{"n_head": 3, "d_mlp": 384, "parallel_block": false, "init_std_o": 0.00931, "init_std_down": 0.00931, "optimizer": "muon_variant", "schedule": "cos", "batch_tokens": [8192, 16384, 24576], "seq_len": 128, "train_tokens": 114300000, "steps": 7663}
Each number is 128 + 24 x the weight over the matrix's rms, rounded and kept within 0 to 255. Layers, rows and columns count from 0. Numbers have three digits each.

# layer 11 attention key, 96x96, rms 0.102, rows 64-95, columns 0-47
102149114156148118150142112157175151130116143148114137145161096107122115132114133140119142166128101110138148106162118111156117096151081105127127
148142128074118138110072073119158094096127109150084130132125133144126115124148128127134154108141133158144106155128129143093135161096101117149139
161154143160127122139124117129142123101149129100112100119119095079157149103134130107135144122143143141155112140159093161129133131130128147082130
130083124146159119127128148142094176121124163131128128142147123128142135125151083137115120105142097155124160123104143106163138098148126116119138
106127168145107125096084141152134109115105160093098166118143118105129115109150145147118145110177179123177101157144113107113100115163162097135130
137136125109133104163141155123094116164120121088119137126157124083136142171123109115157141126133166095177146189124070130143152171093080071122109
125123147121159121114100131105074127128103132132089125145140139122132106127134109130120127123138137132118140120159104120114127146155144140177119
185157163096114136116152173127141150154112096140104115135130183140139086136158120147153131145107131113121142120087120138130139146086145102117100
138170125134144127163134127132151112107133137096142171154181097134105119111116071124151141125104117070145119124151125106147126153112082141126120
187167102098174141156183145081123140137129122131151126090153160131105158117132098105142111115100142127156133162130114113079112154109138104114145
130125125148115091145124154130154114148137143142101094115127155133128105150132120141080131129114118141156105111113119100159140179136148110135125
083140163160100159144110132133163149136119104194114180152125140121083111135112111137118144074151123112120145134149156165107116107128115190138088
149188135117081173105087138147138148163147150132147136127108148146151115142150117106139131176112089108152102152099099136127151101136118150095080
130124146127123137110127090108165139096103136114145147151109165146094142106152134154128105134127133181095127171129138106087150124113099149131174
124126085143115093114130137164124128115142092089128106118113134065139133169092126164102118132116113125153150147193133138102112152151124167099151
108140130111180100132137124152169105133144140106158119120098123107102111122118146086141120143116054152116112137120214120140129090124092161105134
136083134129104110114131139115126113112151153133126098116117130136110152166146147104117176108118122094104120140120204137106127139116166134141140
137172139100099130157122152145111117113086088102106113137116129136130133161104108140105097116131154135184150156139132101159143160113110070152155
118130109094130112129118110135154154078155147155142148100115150173123132113119159103101114149131091078164088136134146145163090121112129135099119
151095116119136119118090139164131100129151158154141114190143128134103073200090090150114151124158129155157126167150155133116107080099115142129097
099139110119122116137170119156145110115096123097109147149107117166139094116119129123139101128105140112137109149148108134091146137170126148143125
155114098163080112169114169123143134070145131120077145129109138149115125113140097109147125160117134126151130083134086129129091152118104139140156
125099143125121119127123164130133139113091134126108125101138176146103103123153134128140107113156119127087121122135159137104146106130164156128102
110141132129124139117111132070141157174138137138145119127082164085157117159169124121127137112118107127133147132148146091152119163139101130147101
136161147126142155134152110135111137138122137145131142101137109153120123099109158100069124106145109129161151153162140144145133143127133094138109
166072145147132140108123165113108137129134106146124150148139142100115153115158105154146101111113081097130099139108144141150133098168130176123118
096138130094151123162118141110149103139158155137144075146119137094157178106151136116117127094124127078161160088141141139113150115090062109136128
108150107111114116177125133146120143134112121104104153150128131122122153189110139133118118133158094128088106132143149112169147117130102103147091
139140195112123116132122141069109092128151122151124109154151123132136101104158194100105085143146116122171153136096085172120161096077159101119162
106118157104131183103112170169135143136153162144116107148112151156123135163133098103137102112110101096107128137108150122115143119142121152112116
123138082136141127125145138092134137121138133147104114120143136120105110127109131068120142143129122129134091130114106146159162122131098151122124
106128100140117128168105151116096096110125131125135137128120147133160110092123139106106125124116114144127153135113163137140169109140136126163103
# layer 11 attention query, 96x96, rms 0.104, rows 65-95, columns 0-47
146137122139112105110092132159111134153136126135133128126111154153108122152114119138115162160081161120104125121110109159161122103151125143145128
123113118146127083148114126129090100126104101107141130118162093104128114123131123129149157154141152117129123091153135145136131123146147138108121
138134085086152114132140116142113121153174165147102137160136130107131122153151128137102122129109117115141156126100139137123156143113120094131107
154088157095140091126140188089108125117136144165138186110121098125104183133164105132127120127157172136128109119149100121083088137133156154114120
068117095185143124114131143105105133152113119133122118190135127125130141168114129127091077129131068124058116112111225119194102104140131094118121
137133132094116138146177113124132123151084098098130163109111127188151116153117082127129154123109122120142126126115136103093113162121154127104146
144182146119121119114146182129153131138104109113114135142142117126115109131125123115144162137145138133146120146149122123128135133136110091144079
111125118133170140141147121128139123113105157097168115173153095144120088105084147112143154168134104113140139104145096123159146137147113148117154
153149134117171111092105118124144082103132130152135144101129120096137126115110116146129127128145141140137096116127081131089125163137134147136103
119128110087110140158074107136147116137146163163098141101162116128134091094102152159109125135156132135108133159158103148124132140132087124166117
122096120101128100118120091158134102098159163151160088110149145105131152151124145148137096148131149138134146117113142137108154127119139112144147
153152128138081151109114189183120139155142120117124124123133125125106132157123117086131161126125068135134127159157150129145182093160088128155065
137118096123169125141128108139127131147112132135135124138130141133109121146146148136150135117091108110105120114116158132130102109180155141110129
118150138114142115129105136136119132135120130122120147130122139131124095135140161144134137169076146142147120129113087138132150125162133092133133
166157162135143139125135150129143126129102106140138163130142082130123148087113155105120128125170114146106136082153125125109105131157110122112123
122106163113127092099136145145125108132148142120097132086110104155091149100149162145105111107117145149095172134119073153113099142117143140151138
145168103129100122124147106152146082146148073110126124101144149130089150096150158068122106142130123148184124072159119139089112168127122128141137
144161161131081148081093129154154110142121083137150140116177156145073146130121133141146122145161122122117092152132108115121103128086124155165088
134083092124146127140124099123117149150124141154128146108122149157120115133121157107126143103127090149137106111134152138123121117126122146142117
093141116132100141130157139134112124102129140109125111152166132140110145128096149131118157109132089132117112091144151134131169138127103092131121
137115120138128092156145102155130182106121108096134114115125096125155180091081141118112115138128151142088151098116150140160099127139129152147158
102144128168097133119150158126116174098136153145110126129118106135139148157149123133115121116098087131076110144090156129134152117122134109137124
101139116113116107101131110092156087184140125131132095115137134104186111147139104144068126140130093119128163144139140153153157128129128112118123
077152148144103130148138082138142194141094129140129140081104121107168166129107068121128134152173073156095107110082178096201110152153104072175178
137107143100123140105090135142169116113122127137116092166137110124170139124136102125108138140124095132091117122112125131103127133119145121103128
123095149136105135142166111119144140111126121133117055134151107090162131119109152176106101172137073102123129122110089128145132104113132111120125
110111144154080121138112111128130158108099086081091136181121135178084091143138137131098133160098120097140117146122132114160074160147119140156145
144081137148101137110151113137164158120127114157146148108114148100128112126148169146129098109154154140083158095156138080104146108107130146108178
125135123115105126122146162122137137151126142118164098134145172130129121146136152079105104130141082126097117135143135152153168113130116108133107
130076123162110168118093114173130118114130130116142144143174147116108077138114123124136101140140111116127101126142117121097165114135149149159111
084153104117136169118123125128129112124101140118161121105134152139172129129122133107114139091106127098119105136144118164111177163163150114136091
# layer 11 attention value, 96x96, rms 0.0922, rows 64-95, columns 0-47
195127083125148112131172161100122179095185087122130177108071117169112123121139165175126073112101146109113117107118107122101125133121134166093073
101082083133149162157163126136115166148139119097086098144116129115140097144125147148109117104156172125113180096123144077117175150151125095148172
121106168134132138106112135099125132125138111109114120104153122151132150156132127134147125173122107113132130095108135097116062082128141103111125
095159160107130116136107137125154115188126128111132197129114134109082105103129153173133156112132103139087141112123125105098140123125083126111115
130122071161146113155127123130099152114162125131110140105176144089115127137128167089116111094139119152176135152133126066128152145128086178150117
106080111122142131171120158130142110134124150131146143095126130168160156086102182178149086103101109164114109131117131117144102145118135113125111
140121098130144091117136128142164154128117124111154078142102151164186132134152121123141109159119155154123142136075097105137143127167109119111129
132118076099097170111167088142102156137133123156196103088079121122169102093085074186134130120135141111106125080116149077116178111159131132178167
141158119160133162098166152151142109120069135146135102131110109129100121170133121102075128171089115089097080126138130121144097164124116193176154
175131138077157099081092147121125087140087141115140142184123151123081133180121145158099119114113076117111088131157143147169112095131158121116137
152084121159129120114176176127128097081144138112146096114104133109116103097141105111128117180126111139142152128118172131081150112120165097147134
139109139174154108108148145133106143171117083132156094137129160193118138149127166139088162120144114160127108099086088155185153138095098134132152
104119104127089106137112135128142120124113155154097152117130100141166108108153158141130150107143132151137142120130111165138107173178090143111079
134172130116109131130080138120122137142142156118097152077133158184122138148115112163133101135112126127118108125154099132119111073131122082156126
128125120179111153104079163115113126112196140126182112088146135177119110082127157140104130094148105163138132153119089141113124125127098119114107
129172125147093132167114109095130111130133098117151157079107120120158140150152118129183155124145094200100116130105093143120113129117151136097131
139126162160133111107102103136147133120139149089151130086160178097067141122106140105106092126164124170130156123151131137103141143120156127128112
129143148148120156144121150120118166117104090109166099181118090174150160120097130143122098106134162119141124178077107128162129091119172132126135
099129093175115108098136128152154141138132109145140042110103076146106143134126163185130121118126111133173157161112110079107145119107144123190122
166129111121102127108114146122123118105166142109130129185070126097144088135136122147140130122145129142108145074143116133129106146099164178124144
129128049141139157127118131159160161137114142081087108115104165129116138113094134137130135133161135115158159113114110166134147120125149128110142
177092109131130176117124123135148130158138120123133115157156110154149107115149125095150125171142085161111120081099139134147126110146150174156133
125136121139131116120091163109104179123125144150142136174139120129125138163132114078147126137115131102092114163112103132155080123083095135135119
113162130106120106148114136140191130133081118176102162120123070138121146123076148136111133132165082167135144113083105141157120120099161096149139
121104086098075119151133150141126153121155128103171105102098164122119188121115172149148152149145130154155110142082094162092118110092182129110139
138107096132075142087136134131116161135157140136117160108118167101120117151130170147152114158100167154142092117085082163148148121143118123144131
146141121107079101110152137140147147109122133124176082163138117130132166131101153123120162178156154130110126126130095111101137159095144152089080
136107168124134146172125132142094124122099096105158152145133108160171104066156064153135095138141126135137092171137115162118133125085133091135084
128109119073157135082101129144131113139155140120157139118166145126141104148118135106114120150114142137171123108141147138141129163091109101118141
105161110098159142137127149151089129155096115106164128103121151079113135126171143149191138136132127074115130136151094105137144121155138145149127
099111155172135127143122154130167107137143171096157102148162172157067095157159156127148116089098133144115129097106118109116148155153111129132086
122143155150137186120114104141104161112119163122142102114143106144127106135147114119122126100115098170081105111119127140132145111181135142126140
# layer 11 attention output (transposed), 96x96, rms 0.155, rows 64-95, columns 0-47
105095156123140137103131166094103150111112083086124149124145164150154148092136124132206199153090128138123096100126129136112107132136138143089131
142120124144154135127160144088132146128137148197176139126102083137170193130096081158161189098187138132150110100132155137124104105155114175110111
153132144124142132127105155127125081151158132150130118130091167100107150133181147158141143118127172099132116150117125175114147126105178105119124
135148138134137141140163108110123166094165094152113184065143162156135115127137120079160098124087137128139095121148148151081117142131106137145115
160083139128165125102109134144118186140108163140156113160111127119126146112135115115130131154148099180093117095114124143099120089161112119129157
115133140071137128128146145138135092095140162081156153123119130127170146132154108147117118081121158138182120150130141123132153189156119074144125
122114108147130173146102125156101131087116144166087158116122073111091148115121121136113133103126137115142134135096153143196115164138176152144134
116126128106115137112112107144101108092088192145140175123140131146137099098080110165137155152171143145129079107161141131143158111156133109168148
161122116163124159130079105153104126079170120149127143159143095107141159151078124103112099181151114141128145120124117137158108151106078139097132
159142144145097112129115136130090140116178067110088149147085065130129093118135127136092098151114162129108175171117107108118117170135153110161167
119112092106119111120134084097103122109133132147136131158164153126159108106153093173073116103108133140089152159086104136100160090091106153099145
175159128098133147127122159150142174112137119085143126089153057119108084099169122130125130138127120133147096188135125153170108104133122146148099
085148114121101129154117133172158125181161158111151125124154149093130170072122116042119164118159126112142119124142156127142126146166121095119106
152125143107095106121162135112126124137111121141167122092112174099126161117173162119104139112132122073120119132102122105118144142124106088164113
132137136157139159162190122106175120133146125099108104125145142098159115129136099128117119119112077128174088114127144066103146102126115093121127
151135143093116146132177161159147119149100147129109152103132149125144105146142147130135108111129122137173134111157137129100120161139120122166137
149141135119073081127133147140124131126177164137132119154154094138107164142151130135148124110087138137119144133101159118105116106103133099157154
150114123081136108172123143115109089150137124165118121153112133082102101190102118151172104157141137177119106152117128119151117116150102147107110
154101173081118137138113129099113111129104156113124136097099091070157167141100106139091140094146179120127099132129111101137081130207132132076151
155136138129146159123175158098103127165132145081122150153105102121123135116143149105175140129151145093106165151149136172142138144101084138097116
124123129155151131111161102116125083135094086154147103095128071093164156144138157144142149121123181122090125132144105140095115107106144143168123
122134103086154138144126078123153135114102113120138109139133146141162118104115119092094131178130190099174165122121124140116079154123136142087178
133135120158137146117115160095065133122133105119090092139102139115128104140132154113138115123073143133154140184145148135160144093119120126125115
138115110101064133102117154096071104180119124116096141119149138092127122140139101127125095181147162147137127155138088125150123129092136117183147
174109131112144094129127193149127093103105095144185159166106150121130150137105109136151144097114143106146080119161097133082081128171156138099106
162150135098126113141129152143179164100135151147193111119134164141115145087089134111130135136115121072107086122128130073118088162133168116109101
126154125140147071153104157125130126143132127157143167133139121103116100113135138157134150147065130137117113121123115137129112111182117130088105
155146135120104101137147116137130093166122096118108126119111141079120093135121163115143106183135142132132145102114136153130105146147138128119123
124129102135109097150123125125171157112117092149095111128100144104165160099133117151085115067106145133128136137111123081141121138111133106114162
139108173106165117100143071104131134088077135113147156102086174130073153113127148136171116108135113175161090107175145139079130142104142130133145
123159151133139092135169133145146163137176100137137096120136078113161160120134155103115154089135162096125128126156142134110141107101122133075117
134150123104099137097104117157158105126151120183119150142122128144146103166158145110094124144116109143155130113103138109096174172151093116098081
# layer 11 MLP up, 384x96, rms 0.124, rows 0-77, columns 0-47
128161105166137142131096159140082158146169114157164120111125114093097135099135132091119157112126144142130084129121145124146099109129132140139140
139149124115113175110113070129136120117112106147109116106154106100152153206122146147146175071147137114121147174121146112122096145180137122086144
113134157173144145118126109156095121105115105092150161196099141139155141124121130182127093170125155111131135106121127096123145086110106137150094
128156129138129123113096139124105097120106115146103097117160166105163110105127094112129147157137149134148103143117162130148140130118126085140137
137105109187127134074097151147108138130142175114116165158105096087140116101113097083139139141126126084138132122095175076097168147116131123092115
063150106158175120143125123131108172109136101126141146132127130145129104149098141131135122104120134134149102094150167123120106152125140104120131
134133140137155136127131187088183083127117132147171144086144133145171139083139124102163154114131119162099159096141137114096119107083111138118103
191110115133106128116141131109118107081120102122132132129115131152147118158156094129093105107130136168125114076112153119103107153170116178167125
142099137172090118151081183140122140131175136098127107109151162134136136128206108132106114135075122131135120119116134137094127159093073086112090
149140118092096089134104139106147112105113133093104151144123134096119083104105129123126137180172093120124123160112148139126169116131134103142153
125136152138116138107144128117146150120189107144131127082114120142136133168146128138111138143150080151090108095123173151108106149161161094175129
130166120116139123131149179080159132115162131129123108136111124129136142126118090122134117129148137131135116148111125104106150111106156120126104
112132124093134120141148111142104157132122177116163122116160102125146116121163111075099105103157155111113155140128158106118112125109100133145121
153097115140093107138157126132180166123137107123096113141166138125152164135163100110111117103119167151125127068112133138142121137077124153133159
100123149153111144126117158162092122147088094116096132122174136147112145135118092157084140134139188122132111090136111131133192134142133150088065
131090143125123100136108139128125143117147137131131150080104153133140075109144088144132161087118121080112157125122107123107152168153095156125156
162136147119146136091122111110144141112106139137048172111151122151134122129117123111137113150105143111120093123105128147172110114180126085145127
129101121106134118170132132152136119133102126150078127149116129116159095130102154124140134132179114111125144138095132102120116088097135143163098
172101117130065141137134152108123097109159102068143131111145118122142170137119109139141112132125120146139097107093097063134137128104129134190107
150105178126137159132039083128166167104143124148132119114132125122159079141107123143128133122109129164132153130104118162110120113102120131155147
111169136114120116108107140154109138160103105170155079126143127141153121152157127150137122087122115135140153130143112109147159162108118123109143
120083077137117110115115165143120133120111185118120114105136102121150122163143147130111130139134113142150113110139164135092153162108169108164095
144115104120128165112122136109160171181151095153098142104116150152101090117059149123130129139103133166112144138136115145115113130142111120177134
105101120190098161087114114099169156147138120141132122118112142121132099141069158135120121106129150123153119134101139075128144136142174139107157
166125168118120160150089133153076125147079139151117111104092112135116123103097132121102101113065142128119122106093158122132170118160132140164146
118142122121123138111139118099123128109156145115106130097191146083116104136136136101159161118112082110135151161207139163128144155154160105105133
161116141061102110134133153090116120112122127175112112110137119148154173186116109102110170143120155158116138130235128097113114086112153137133133
079147144128136112159136142133107123160105116110153144117140146153137128126123092170081106125142119108089160133166155147099110143131136126123093
154116111094140110100118167094134103133107167110117056119078088128159125126130115132137118145142139126115120147176163118137120137089097139149122
133155079138142147135102143124137130152094142125157134136106103091106112137139126143146129139154169135116148096123129134175133138101117111145144
075157155139096121122115110157145118101135131123133110128083135105161111112140113121138128155150094135100112136101104148148089143124111137198117
123119108106142111121104141124134154140089072162103133125125130160129157133104109117075154153117128093119088118153118118127130108123119125133078
148135173122108139102134134109152103076120149114133132126132138136120086128127170155145159096122128119109100151085121095170169129131128104142136
082139177121149131099118102120124122142126123137170124128099112161150109121114117103111102106111172153121104130154146182124146091161154148142099
165116154092099103136141156108083117107135131112133113124137107092118181124105128132141123136135151160162152105110158111164135150136142174128142
128154134120085156122120170151116118135109128126130143115156125119164136129133109150145106086082149151108106127122121095128167147092124112146134
158136121143111183110168097151109109134110073141137133106083131113152125131117129133122140133120130149105095139153143148118097157177151127146093
152155158149119158116129161154140126114139150129183166131118163106101108148116079144104160153130110114154130142116101094140113140123132101086106
179131095097107114158104156127124114143097097139122102148134126125173101118105145114104158119129122119119142105082115144135144168120155087140126
129137129146116145066123122130099124125167120183112103107115160182126161078087093105096143122167115163117126140146151144122121137122145100120132
108077087128149079136117163151106120051114152129149143133092114126128099166147097113102114115157106135128113124150132135151120118153140129131105
126128130164075103112103114115128110126145121169126138110149094127129192070124103125148149145107131147104131152138124096136136141116151127110116
131104100135116116138122143103147125099121100114132119148144125107165111142124120150103125150111137161136165115117152133113105147143120145119105
098134140098173160105151105126150137127125125126154145133155127152137099151135077161074117164108134126109115152174111131115100065088167138110178
158158103109179088132125141135144117127100116164107094128109143147163122108126131134113093127138129209159153120105154149118100113195107102108153
097115142165118140110148117154117101097069113111093145149128080136165113171136131096134110071135106091099141118150171161119158128136140161126150
136148140158126100141106115101140158109179142122136151128099121166138112133089089130090101124157122148138161174099114105190077113127123084148104
149130157138164112154106133168129100102139194126140168097117146111111112125132089126088148155131131144113120143154105119140126145108130110096121
130168121153088127133099154159152109118111161147130144095125145096183149124096134112095188117123136136115112110091126109130177108115137171125120
127110165117145124130139113132120150094093120153119110106160148082131137129108130153177124124146131128150117118132097130106086092133165106112092
127139138148169155120147098160117162107110103169140167139142126100128124095117107126150077080154138164088144090120097100111143157174172118121081
121129187157124145157120148136145127124128111120107144120091169156120110110099129124115121129090107147121123127130140131119124083183117081139094
135116140132093158105116123159120133089147130124134129130100104132180130129085090119133160091130160135145101117110113190127098127078087112130145
106130099076119129113119128149144112065119089132126135131096126150142143129136124144078168150110088128139135100139156142125130183146144167139130
107161144126133115142125128117123163149120122091097111146095132122090102121141143169146118100117116180130110180110143135117163103179161158154107
130113169130070133115133154134156126130112090095134136118134114143115150161111121104117139179140152122129088092112134102095098154116105120099129
126134137108103119130166109144142147114160137142111108084073153132075130130117116125122134164154150113124135179153114132121097096139157145106084
123168148139129081155180123131119088087126158151121142121112109117170096155151120102138112126136123139156095143147160093098153092113118139125146
135127149162139121135125127128154090133084110101119127123148133139129109105135149122119143118129165124164160084121117173144103091112163112123161
098105139169100085115158119140131142159122132125143125061178090149164145119148140111133124119122150085130120112169109111132144103155116154132110
133142108086164104134129165098153108126140116108102154117169156104146136132125131167103094129164117138128129104119126092186129122134098148114079
165103105126140089110183145122131086110148147127107128133138112136128130165143134129135153093143164121132133154108124133136129164113155147135116
146116131162127170078116159069127129081113156127152146155142124094126116129051121146080106145117110135092144111122137165114121147123162109100135
128107085112155102114140139167135134124150076131102104145109113098147145102120112136093112154104096122147139096116141170122170107139147181129158
093114094175121127135112100111173136139166090124129149130152142115107121140174118135140126147104159143158172074185118146128123127108105122115098
155140134085118113087144097155074138086103180105143092153110127141169144130130116120147167125121139116112148100102153090101112080115129140117112
130143095138128079133126104157125121166133135123132145142116166131112107172154142099123121137119121159158093108107167122131100064108131104169141
098185160145151130150082156122145104114098163173167216122103118048129178129140169134147104109155085116133126130125132136130124128137115142122114
118091094130130149125141107134139104155127132166077155103118141099129090123173146210124113132128138111114170152113143121155121118118136165153115
112164145118134111118141137114118157157131164163153100164179116102165072156130078175092126121072127122150139141160144163105138112158143140177150
149100117126121096107115140086109125137129157134142148095134107087126140178104140115153162131142185095100173129122109106178105164124134118141131
109144147109105120142097121117127131094143127146125149086126131186121175126079128125118122168101130134092117075121138132141165139139144157171113
121124131157156132101115106157159130122128115111136149152109143092142125120153112111117144132102167181108100128102144110093121174151164130140112
071141139108133117119103139120138099134145104090129167142153160089116114153131138114144147141104097102151131110154156086119138126128135112091124
113167119132135112104120136068100124142105175111162161139173161144143147148147161101100128114152118136143105109120133110148120107109144148097114
162110130142146085104097102098126085149101109134153148108110160095143102132066124154152107130143144136111131167152126134121177139152134105125109
111096101145115113144150132119126135131143095140096128116182138144128185107117139109111134117127141119106107156150138125161111145094132141151107
103116115146164138123157121097124166145116114142119159115091142135154088166134157165109147174135132174132133148105138074133128126119107082103132
# layer 11 MLP down (transposed), 384x96, rms 0.132, rows 0-76, columns 0-47
132079132122121109107122118145125115088137146120126108195121162128127122136113092134111095140139130137147161113143120148137128119119102096107157
100141137166096126153132177142098119129110127130104127110159118151112089173196110163113122115159111121158076108079141110121102124126116121124132
129049104078139138130118125133124120080157109160096124096108148095089138112094115103131097133149116120112131173096122142115159159156138132114121
127125098116150167110148151155165118127124108084127134110064139102118154089143109122109113119145173131125144142116168116111125110158143146121080
156133147113106100100136134076132147154130164127120127116167123127149157130164146119132144180127128105138123142133082190131133176080139111122109
143141131094083129113158089137117135131117135073126148149121143140149137118145148126136144121146139103099160177141139125117150126124074171149142
109089100138118145158156154118117089142121151167093134091117124104171126081102110179146098108125152112088153095148141105175127107128133111118147
131086098145158107160158129118151148127137156108126139133123115184132073126106124132150112153151156123125089106145075101119118128075119108115116
153138086114169128139156097117090115121135172128147170118120146112161084134121168122089140125132107122100115122172102149144097128133188092121091
136095138119138133122060114081146133129142135132111121102104120120096085092129130097147076210191135126182210141089149130100085137123135133155078
137135112089139126083139130117117147143151109153148152132125113141096113106123130150157130170109126121111108121122114130149131076174088156064173
122132108142116119108115079123122141122121140089121147129159122140117139128126131146128108154121131123149150136105100137113106140140089132100119
159168092137170084130130122113117135117137082139119140143116107135123110134058155150147174138113094145135128142124122114137150129170135116117139
133135123100138124121122145115113092130089141142151143123102123140108096117133146119072154180102110140127133142120130080108131143164145119123131
152133095142187135111102179114157121135139175167128115162123129137101074128102153159166099143119094187116120128121150155138101122107152112096123
133159095162175092127133089118084120115136146160148104103151153138149133087091130072142147138130133102132126134121124120124098131137095103135149
110137085141129107126143171147142144108144116137171101138122116178121121149111125117113162100132116087126122132126121134136158167095131135092165
124155099114135131140146151146094144122136127095158128150102121112100103125146107107143133147101136164145076127159134151118138117128155100136084
097130114157105127163162145189113168099147115102147101133168119126133099139147168119118166126105083147129132138137129182131140151130126192136128
139088185143169134110127153102158124148150124125131138134150135123112146121092150137140101105115163090106130158134148114146136145117158122099055
181144097137140100144116134120111143152139139104132145112125116104144122116102139126129085126071117134138163126122143119096177130120138147153170
102139110136091136120121118103133128130146106114138158162129124146172158100109087120155111134151139184129126128134132127125112126122134069074144
168162121154123123085130102130134136111147181120065174104134159142113166157130160078088116100157152114105144150119106145098092113144127088122092
163107149120111167134168130171130123149127112090116073126187077108164128110152107084136124162133141152119131115114096183086139180103101119148108
161098109141096107129112135101121078094132155137130139170117121109117098158148116128173115130158113139131103156122158134184142091135125136118124
161095128138136144109156094119145119140159082125119137135090132140134147136131108116105105135153111162152142141112123133153081134148153148139162
112149094154125113100113143095121148096128120126124151142141151112149134056145132144140111128059098167124114150086118120143124113130100114100138
103103146122141149130083142158158120150121132123081088121137122130115091164087093127152137142117168121130135150130164149123116089125122132145098
090137150130134151133158119151118154107147092120115182158112103154143134146116121123072125136136066129141121076109161153149119143145130111083126
120138166114160101131155105094122103136146134140138133069159157115115152115131156130128131154123102124135112090135135110128114137080145138115155
100147134154142151114114141095118157169134137158082169106164139143097188127137141068090127148135132159121149147192099141136118129070115160103104
120147178149127155127135162149092118105154146134098142111127113121136144128161109099121126115152118154109130118181144132159131126087164063074118
120160108141164095116131119117121131157110073127125119147095136119151112125135095092131113137124158117094127152117143154105139118166142091097143
121123120185114134151155103106126110130140130115123108151136096162125161174101113099118116175153144146121140110125116122137117092122113116183143
109137126151104158120113104149123109122133137097083100120092140130122130168167164156141130122164128085105093137166149053097167104120153141170106
075114114129140084116104122103107141136128111110147075133068162164124092128120172146108158143146120080112138151139128130131104134124166126151129
134150127121109145125112128139156107114121148153127145129172113108101167114139103070095151155110147138126089102077111054115147130104138134158071
138106137142096140091104107078120119122072118125144126137132138115168135150141146154136106091067150070125105127165175150159142142136094127139193
109197108152115131090105141141153096092138161094138133116114138157121089137116114142146159111109164133086159128127095113122154128099135170144130
159153127145125131113096110120144112137105135121125150098101147118128139160112165117140128167145094116157163115095146103124096150126136133137140
158154129112173143110152135080130132125157125152125107111116113117125146126116149133141144127103146119087095099128112135120193136115129125157167
158107107156131088144139111124125128125119151128147110046129136132145124132127113138130048147120130140110120164130113118151102112131113107111101
134127129137131133126106118127115117143132115151136099148117129098089120108153125097160149165149154124145090140149194146133157135133137157123131
168157153173105127123112112135091115134139101137137124163122138164143145114119153134137164103111144166094101100093104115143093151126130095143060
123158141083130157100095126088150151147160122123151153088128132094135121134088143122134104129127160095107132143136114161143167172113169133134205
134073124161117099095124147119137110126093103115112115143120152125127152179145116129109103115141095129142181138107138116072149117137149153100095
113143133106149141141110100110153156153080122117164121104139135094162122143138187131132125131137129139151065133175128145079150149097127177103117
125113101132115173175123139138184153128111117134079132112065099131124161113120126169140079126077170143130092112135120109176149119109144101124148
131129134173166146134120120163119133147108180143116137169098156120131159147101083117123127087148145173092098148105136104145101094104126111126135
117160104128130139156106135113145133158197155131105140182113128115146099147149105150117076118136129130132132139112106114151133122135081093124146
142128148116111128105146132109141132101093149178110108108125184107092087113122132084119103121153142154117116141132133137151128174153101140141139
111095123169170178093117111138149125137086128108123093111120101133091138103142167161154108101148075098147142121132164120155177150152120165091085
136133117136138152141097200135143088167127111115130101110088120134168116104137115125160128111138095161136128133156140203082164135140163115150132
140131143153112125132155150090124112090159140158078186165093129139092108175121131136156117136142103141125097144098099151180102107161102117124145
140139133132159134110134136169108140079142098156081125120151147091149170116093107121154108119124129134090158086165085165154114160139087092133155
142118114135152133130135097099102137131155133137156099120100169127132118098137132140128154060128136123120135170109120190164149131142171135150098
138089064120157097116144115075118199150125108102156137153098131111087090137152180129099157139124110129127123111101136139144134159130112159100187
111157142111124168150101138087152156108128108096138142116081130089136119161125146150129158122151104103165121142136113161142104166085168119139142
118140121091100101177133124114116157155141160139114150108113140142129124130118141122128121126134125111090108156099150103145129164125115158114162
122143113160125144150118123159075123122115126122189100139119184121141156101122140130097111131151152166128122093149152144111105111098162136077088
122121106129112094169134150122141138140153146095109116137161109159110194124149146164126092136119136115100077123128139125161148114125088114127097
143078088138128137107145131115048139129129104151114138097153120101129097145131104117125133117127138110160135145134141157116151149112141148131151
152134173128090149132131117158107109146136136158137092149136117085126113110144098103116109097130116114148172118117117135141168120140103110155158
141144148138170130122165147079104123132158110112113147130132087153146120124117151119089159112128110118122093133077162121116113106108116091146188
119136132090119086162106148090090103086101150145144100126140120121131145113135128115161171108121097138103140162176163130117120080182142157162080
146119156101113135159104167159139142105149138175100104108069097136108140148130111100164148157130101151118127148085136147135112119144137102163121
124095148113159131114141126116152123131112151151137061115104077109118150124128104113138101101134127136126159162138120126148132121110113126109110
121102063100067157167125134132105141138145071117108088139148121103114121143096142109086174175146139136113078114144111142110181168123175121147154
127160105108156106127131079120119156120132147159139125090150133094124130109117163178168122127115143101107147142119145121103152123135151129118094
100135140135122101094117135156153096094118177129129129131139135167148084179144140108142127156116113096133169167152119137152118180136106068068135
134124155140138171110128114119104158141123126134127134158109151156116137117143141109119127106130077124139075109160116119111133116118157087135144
086151158176168139118093131085104132131171131121112129145143143124071135154161114112186122129074125117090146154100136077117098094094100091132167
146131134146112183111125117116161106135129118150192119132055114125160132131095125096117103158122152143123102141116124121151144136148137134164121
116163147108129103128136090085118082116089113108106161143115150155115113137139170138128168138122136138146111142127088110162126125147121126130121
189124137156159139131169088160124122137141106102128133130137145120176099096178097137125158134137090130094148129127115107149138134112133125185120
134130113132077118152141139140151149106137154146073094167157111144098084140151127140096166151109098169129104113116135120171117113152112164120149
130148097133140138122136125116163118112095158131119119127128178132109086115133128144119101156146151158125137090146122082137111132148160121083104